From a checkpoint of a small transformer trained on Wikipedia: 10 layers, RMSNorm before each block.
Each number is 128 + 32 x the weight over its row's rms, rounded and kept within 0 to 255. Layers, rows and columns count from 0. Numbers have three digits each. The size before them is the row's rms in percent of the matrix's.

# v: layer 3 attention value, 576x576, rms 0.0466, rows 43-63, columns 0-63
# o: layer 3 attention output (transposed), 576x576, rms 0.0438, rows 43-63, columns 0-63
# q: layer 3 attention query, 576x576, rms 0.0634, rows 64-89, columns 0-63
# k: layer 3 attention key, 576x576, rms 0.0612, rows 64-88, columns 0-63
v43 116:159199134122177100145145134064173114161125179097111123222108143161108117123194122132148129112143116171141098176132120124040111122173116113167133109164151136151118184103101108112167150136118153
o43 109:090149115225129111126039147151112149148110041174140123057123155161123119166139166136127146143090160089102117128092119144141123106143121149095095129133105147151128078119092130132088117121067109
v44 132:157129137117100146174114153052171110128175115127104178097162095129127097140106185146146137118134118202144074100072135100119133066137131110100123139106124138109139133092115110098154073090121145
o44 128:204120153153133123133090142189094185161101091201143154096098162130137136164135103095090136172166134137104139149091075119139136146088115099136112154150077124146143120128112138098112161155089079
v45 118:123113105084135118128123127109185152125199166102118158090126148111110119180168131140123129074170099073169167107087081154100142143148110113150120172108148151117160123126142114137107097105188151
o45 117:164165117166126099115098132092163104125121183147180109138152135137161157107105113148108171161187204202100141120147145105130138146099104122114126159191141159182140126121127164140150095144184143
v46 120:067074127165102165113138141086146082088189147129133132109123162125096112115135084138140101140123149170111054136075184070145083117079175161091148137089125118137081148154115111083142094108138114
o46 117:186184123059140141139148155172103119090142084153166162172109161130158118182119119138073119140143066111145146152064105099146099123152140099150130100139107102156151128111133128129169123142050085
v47 114:096091141089004166129105166178145161113176084111113125111115125120090136168095090088115066063179140135152099154143187145124146173132163154097104155098124113093178127141187193129137105145131134
o47 106:198148126098100108069143180122086097114159158178110115108158178178139143091113088119097102120138162122108117128128092092147127104151122146117159129120118109128109153114075138060175155140070116
v48 116:110120146135107175120115160113149087151108177233170151105078122133080121098046104159202112139128088133095099151074168132134088104157082083102052118110100139165137101103112118116147149158098100
o48 111:153178210184124137112161112175119186157110085166122119130095148107118095164210104081087128179128124109163106166121111149114181081144113124135097087134064132142092133066144154019079107130148114
v49 115:199160109124113066147140091152077101124072138034138120147186112075096143067158087140092135135144170121119110184172123150163141108147129134106124109111147117177108149136124146152172173120133083
o49 109:090122139168124127062097137105118189104135106180149123097111137129139123170121146143145222120158077089085167113156161118146080109163095123117138145124152185106122105067165115081057150102131151
v50 126:125167124143141184122157137074148103099098135173140136102147122121168118086132094117116124132089153095103101155125115051131101141095134144156113115124110143184054097125167140081089092135082104
o50 123:131131178070138093154133179196087152122134114125118091133101144141079135111103171110115139106145088132084106150113075156153114154115161100171114126098105137015172103125167089192195195140066132
v51 128:123182094115125157054100133143200103109168188167074111084086119125119193134082092136124192099129122128148125104161108153122095138148080112156103175102136127162199116093108151116157129109114142
o51 120:076131116203125115125116155171144098156153083107166134117112145067110058091119108137145082134136178137145149109138131150090131093130135118145133114138120169182106158117129172186143112152181143
v52 115:125154145114135172149122150146152147141129146162113093079138124166118141197079132109139137077130185088127109149150098127136111139151080208084133137079124142182144160133158165134113064101177211
o52 113:104149081101094130130131167126087053063114151102138132144137175101155115085106116183167127203165123226115114134152074165105107122159155085119159161125168137157124141151115152163086148105119092
v53 119:129137084114106128129157112132139112145117219105100214153129115160187155157090132111138128082138108174107112126125120104078107106115102100168132145130104139193160148137097161126127127136132158
o53 117:208109169085125044089104102139082161168125088163097081099093150159091087133117128068128110204157144132141159143114074101108182184121103145114097134083064132158067123169099149092125138149081095
v54 115:135172081119149079203139116066102161136101114088121078123154121030136110120143167151073134081139148053119149199140144078097160148159121157152081083155149134123111107120117143126193117137156143
o54 107:183062143076119088078071172131164099098125159140104148127140120172086152164076144161147166182155132130102157118118143205149155159106121113091166114111171174155176157109131074172152147131139144
v55 115:158149097120125134176128114063153151091104238155091122168143116077102139126096150134129152110129144124104150109101141126109129085155098101173116082100145116121094134132095137092187130115181075
o55 105:210128153107162081169056149143138168139115127165174107095121090149150161141091107098125150197141141143109132093109113170140132136118092128087123116110096156139128144076140091125098151127091115
v56 119:144127157177103143084111175171131167128164179120085124170161133195120098164177111162223069117145133132126096138083150160131131171148124151139156133107123122168141152119153140110129218107125106
o56 112:138161130129160114107164046101109153129107093219104125086122086150126143149124117109112103077153138133147081173127147099074162126143114159100114180107106114103073136116094115045103085162112070
v57 112:170077108102129089092100133101131107119126175140124062141093105117150184111142146175140173131122122160100160146108131128108110080083134118099176121138125147138134140088116080080195170142096093
o57 107:055115134125129113108128098112104177113150134117162160138129099104159119102107101161135133171093061120091095124138127177159080160152161156127113105130127130179073139173136080110059146151134112
v58 135:174157131160129138117142186050151114131089143080077147129084122104156064134128173092156114092156190174117122133149112104142161111153143128109123141124173122117097097139116144063136132082114135
o58 132:121162110103135226113035162138121165147143119166120142118148099179116141167140139135112135172128194093127111109116170154074165112102065176140158115080127138156160151100082159127038082111137095
v59 125:132174073116081167089163125128130107164161154120106138143155116121183129082098102148075146041105153119137131125189070139120116091132103147118063131160150119060127129086113119111138094132154157
o59 119:055108124172116157104104201165154052110140071117149151029140150090085107125126140160140116219109114137133092158154100165089118082135122112181103121139160118158123129152071133118138131107081180
v60 121:071167092172146148124157130082131152166156126125096145148129148114126105099174156115078165124144143105114120163128099101108207139139155135094098132110159143124154098114133150180146180179195156
o60 112:120132140045099128125157150172122014127150103128132116134175172125076111143093189092176105112084143099103208086114129094117097109148149118086119099121155126184176107170074139101184168131124167
v61 124:117079082079128137181112131174129122090092126195135107099075131110190167118076166080112176165103114150153143074139108101167112117151116134131091103090035143080085081134113158144121119114131144
o61 122:107082164152122163163137160115144151125165146100146102171184115073163113102125089160144152174090169146097145111178119190055142183151120108145143175108229124165103182104133123172100140121194152
v62 128:096129137162134139150144150137114168204078167053086107121120191086117059072135131147079135081116178099096151072143094129171159157137125186081119085111177125174134099141124149093146144114162099
o62 121:125124093098151180126181149121139095153150089103117135125163109108087111088103164107151109145147132077096116134161169134136100087149123100122126153121133167118119137178116188067124087128094124
v63 121:125128091146099179097128092104088096093117119102174129109154101067132140129061123128130120100121148140122151116074128118148158141146129078144151138109159146138139159149097165144140139144086139
o63 118:189175163092126051150152144116139130125133160114145109181077137110127063132120130137107166163185078165166141149110068131132106106149135119161172165104080157087156168058188154130088153093195154
q64 107:135098105155180084121109114059141174079081126156162140126152123114095119124124160157090109138113155131107121080128089129150083126116114136110118102125129143131103077110146142050180137137103130
k64 106:148114072133107128158112083140115105146131194117151157102109119124097099123112118141111105158080104139143161040103126078129161116126116106132120136093144133131118069125076120142131186126170122
q65 109:088130116106077152052155164138043100089117118135152166089135230109131123093134135179116124112101132071116159125115133099129146125104104109091063184142157153088144123093123128106097106053150130
k65 113:094109116096174156161099119163108121117162111104108161152131086119112125130095138151143163181125113151122163178141122183060165126114136133109095137052105128187159141165094106102132140142110151
q66 088:166139162164106086121118152117206134137116090114104109168173097122104191117173110064185137133129107113091148127171106116116152114143095136131185146106179103055173113130207126174193138114153161
k66 090:147135127147097131132146175074109104109106113083149162134105169074069160121112090102110113115131204133095102177169124142171093123131125133134091130117148129126160135142175093072183111134146081
q67 111:120120164121140134154122122160185117141166133124154122137091126142117092129145078122132081150114066174157069116135089154079135101139114150181142181129149148125181145136150077066105107089106081
k67 113:111176131110125166149175090126127134157088122128125134214111147131137101129194129155132118102120211069120127083187158158124082076145161155107155064131141101157093133161131137148113136125112073
q68 117:143061073200103118057141075181107097080080119098052117124153200144076145148129152158138156079130183121083137134138134027099143156132142146161149141140136135150153128164084100181107146121097120
k68 124:117098109069151126097104155121102089133201098147153084128074128121165174084115118144111118132103084137151103078116132129117147068094113087123092084160177196063088131154085095096139125133116122
q69 111:146128140134184108147112101062129156162091180142169091142163131124103066122071168082127123137088114099095160135158124173119094111134120130169180172123137118123094110097130126082135154052153117
k69 111:161137078133110134081134164160151117172118091112144151147176126066087134120146113150114146124123133101086103112186158110154141107161155105105104127130106163106143174051098087154123133100133139
q70 111:102072125121110127137102137083070138149104098128166134175188144108099133113123151094132143107172114152164117129143146188096124108135060099099119095076141081110126117134113097093133129220137115
k70 110:179127125128120122123180162120079178149071163109079182148195168091160113112122089160161148127137154154177116151077163057142167157139111128146136166141086103129147183160078163123142124163130144
q71 113:123108161077121116156168107074157105077128099128064096083101063094165170109183194161086173163151102178103141073131173145141110127110126120063129119119083123074113121168156109201142161079131158
k71 115:070100123117086090088135151177150130139130112136108115112119124159106145117101079057097145172127137181111154160142184119204151085065140142076066171141138128143149122174095125119151134174123115
q72 111:108156089098155124090085143139048165088184135121149163133097183137080114112143140133139146125195132129116151135083165082117108095005135087169113145127130144151110091177178153150130126091130161
k72 113:135087083141142111148091099091146158113089166146161144146164149120184162185118137131145117143155068144103138075096181151067088090140104169123103115159126125133135083067091107162123160054099117
q73 119:153130178156158117039121129111117082077139185168133141174150126105163137092219174088168131130138168135059108072041146100118117097149159189186110109125180116092127072142089187151167113120076148
k73 120:112071140149131152140132147151152143060152175141122162127090111144167192124209136124113118122139184142093148097112145143149088119129115108069141102158100162185141181120102158101127151098146056
q74 112:069119041118122154124116132190076170155150109144183118103134170153148097162116128163167084116173132098152092139073208146084146083094181104088094113156149139103121115137166128108059115114151123
k74 117:130136126175136137145115149078154177087107128150182108140134100096148113112142127130110121129156182153115113185079104143137121149110150145160149138090127104102190159052143091169108138129129148
q75 092:095156131133126167180105174131073189120132114121133145156135163153124108114090112113170090148209038108106130116116165133113101108018116121079110123154122105120135118094189101184104144107155143
k75 092:151098134087130154122168193130163161142075149149122090127142148115174175141122108111121143105150155106133133167095170177135145144158111160138078143089145078113177199179144104116153097106112146
q76 112:123114152126143144098112107090145080141115142160151159116130110161096115105136089126090100111124167121207087122058111151098155106109145150111056109136194081177138119133165169123142115122115092
k76 115:128133089158110140113111147094132124094063147123139143103116093120141163077089073086054100082089131123205099110124079126124125127136133155178163129128158110142162190106122114102086119075143103
q77 114:163089121137117090160149115124166095142146146121102177203123124085150170107141147131106139128141147138099127154116099148141092133117118092113141145087134117162127176138108134113198103070095118
k77 113:101122125089095113131153092121100110158116165109144062116103126154080119125168151114154092129067110156131153078119183156078128131111090110113142105168103123153095133156085133118090141094182158
q78 106:066143152110119170095111084145116135092163109188092141147093126106173152139111107110123162136198084152114185161136162122176131079108134087108090174101141136143084162202181165157132152058096169
k78 113:083137106103122093130099134180158157115181135110092114131098169108118137162107213202148126147158116110142160145078153157135199142109096081179109146056099146127158079084170113146081152145151114
q79 116:095117120102101138093147043148096145128107050126128132127147186079140168156134144125096168081145073108137145136165105075113146052136122112116080112125112134114168131122189153116133099158139093
k79 117:174096115137192115093112135074112062070185142064087133150129151118120136111139130158180114152173090140143107139063176073152109116124090142129199104136141145142111065166090126176113091119132123
q80 084:135081127130085161113122104114109168165119167132154111154196128178106172122112090096189159078142130123099134203191140135058071122145128099128139162111174076176131151170157188173152153110090149
k80 090:157162147108154119147138151062102134148115109144126174138116131132121199123128099158082105048143150130136071151134155099141105108147080073137090152128146137107155174115151090082146102162128105
q81 103:160127164138132099138126061126152112125096141086155145125097163152105070122118079117107088153119110124152131121166074165118143195090111052183135118158173137134110212112146104129139132170092144
k81 104:125180100129134073077122072043106130155109146153127087163138149145140140133121110012136143084122068145107096140113094124116123068143132119131124098167108125159090154163094141126127145139082161
q82 102:116118132109074063130147130092166123136052136141141111197162089171124141138108087139103134142102143130133109114149122102073090053123106079151064133115116112118131141146084126101100127108148110
k82 101:136149128142133129114105111089134094183126110085119144088115135107110103133129107134119120049167183081111112098068137096104138084176108142142138147123191121055142125181203099107120133163120131
q83 105:080129126104125112102189102124102116141167118115123114111089085175151171126146092133135168083130140121147105104085166134133143063167080097126116155136098108087168203115142111089116125143117087
k83 109:116120113186041179150123179168201154129117163144106117143119127153122105109149094152165119090155185083135078142096111153143098096101043104150134136076124093082088099162162117085143110193140112
q84 081:164076143128177122092096150124097129079163121153182125103154084098185143146115145114103118137180120129159169107102096182136154165117106120148123142111136147091091149109088110045159145147091148
k84 089:139145095154133111109123092140173131110167160154116124100136091151126061125166116103141138173106111133150155080100112131151133140120130146112147107146043141098091099116088131200142166134136110
q85 106:121127133101143114176175105177162105092146129136060172072140115102122149184160114111140131127123073095148119160122204110146105110157124133105121121116070137105123064117204076074093102111179136
k85 104:115126156156082085135129137155149131085134148156203125128150098117146085151151144125133140144140118141179172171137134158158146179142164127173144153123091144080153110166119141155115160148119140
q86 113:125118154169187121205125080124156122101140171159151129150152138144112106119066122129113135143125117098134068147143140122130127145113123076167128162110141118150039154162113152136124132199107054
k86 112:155147108169154136113136148117104160149097133163099115160168087121199126098145109106147105141104111118124144158098181077120106160136112050090101138130080125099122178137141156188158107130116180
q87 111:172096108155118141156113142106177138073122100065174102086162066096194118076115176153132110136151118131154148124170066204149135143121196144139172067103122158102174103166165149122120174108192103
k87 115:144131163156132116150100137139144185106079155164108169126105090111152138116163112111108138122165118114180161171161122084118135149120162086118056166101105086128123135090126106160159124083115141
q88 095:162184146118178148118158144093142169111143124113153120145119108140079153125092104041145113158172125162134150120073117144117070115160125139110169190125107131169151070153158141168191135148172150
k88 094:162138135144093109158105127126119141135064134074124160156110146148093167151154122079094134091153141113101101125144138128115077114125157091143102120167110136126195142115141124137150117098105129
q89 111:136041140121073146169139113147181097072113093135137172165087073154156126184119126151095107155130088130171152147108079142160124091160168166113126093112118139120162112135167132119145155153100102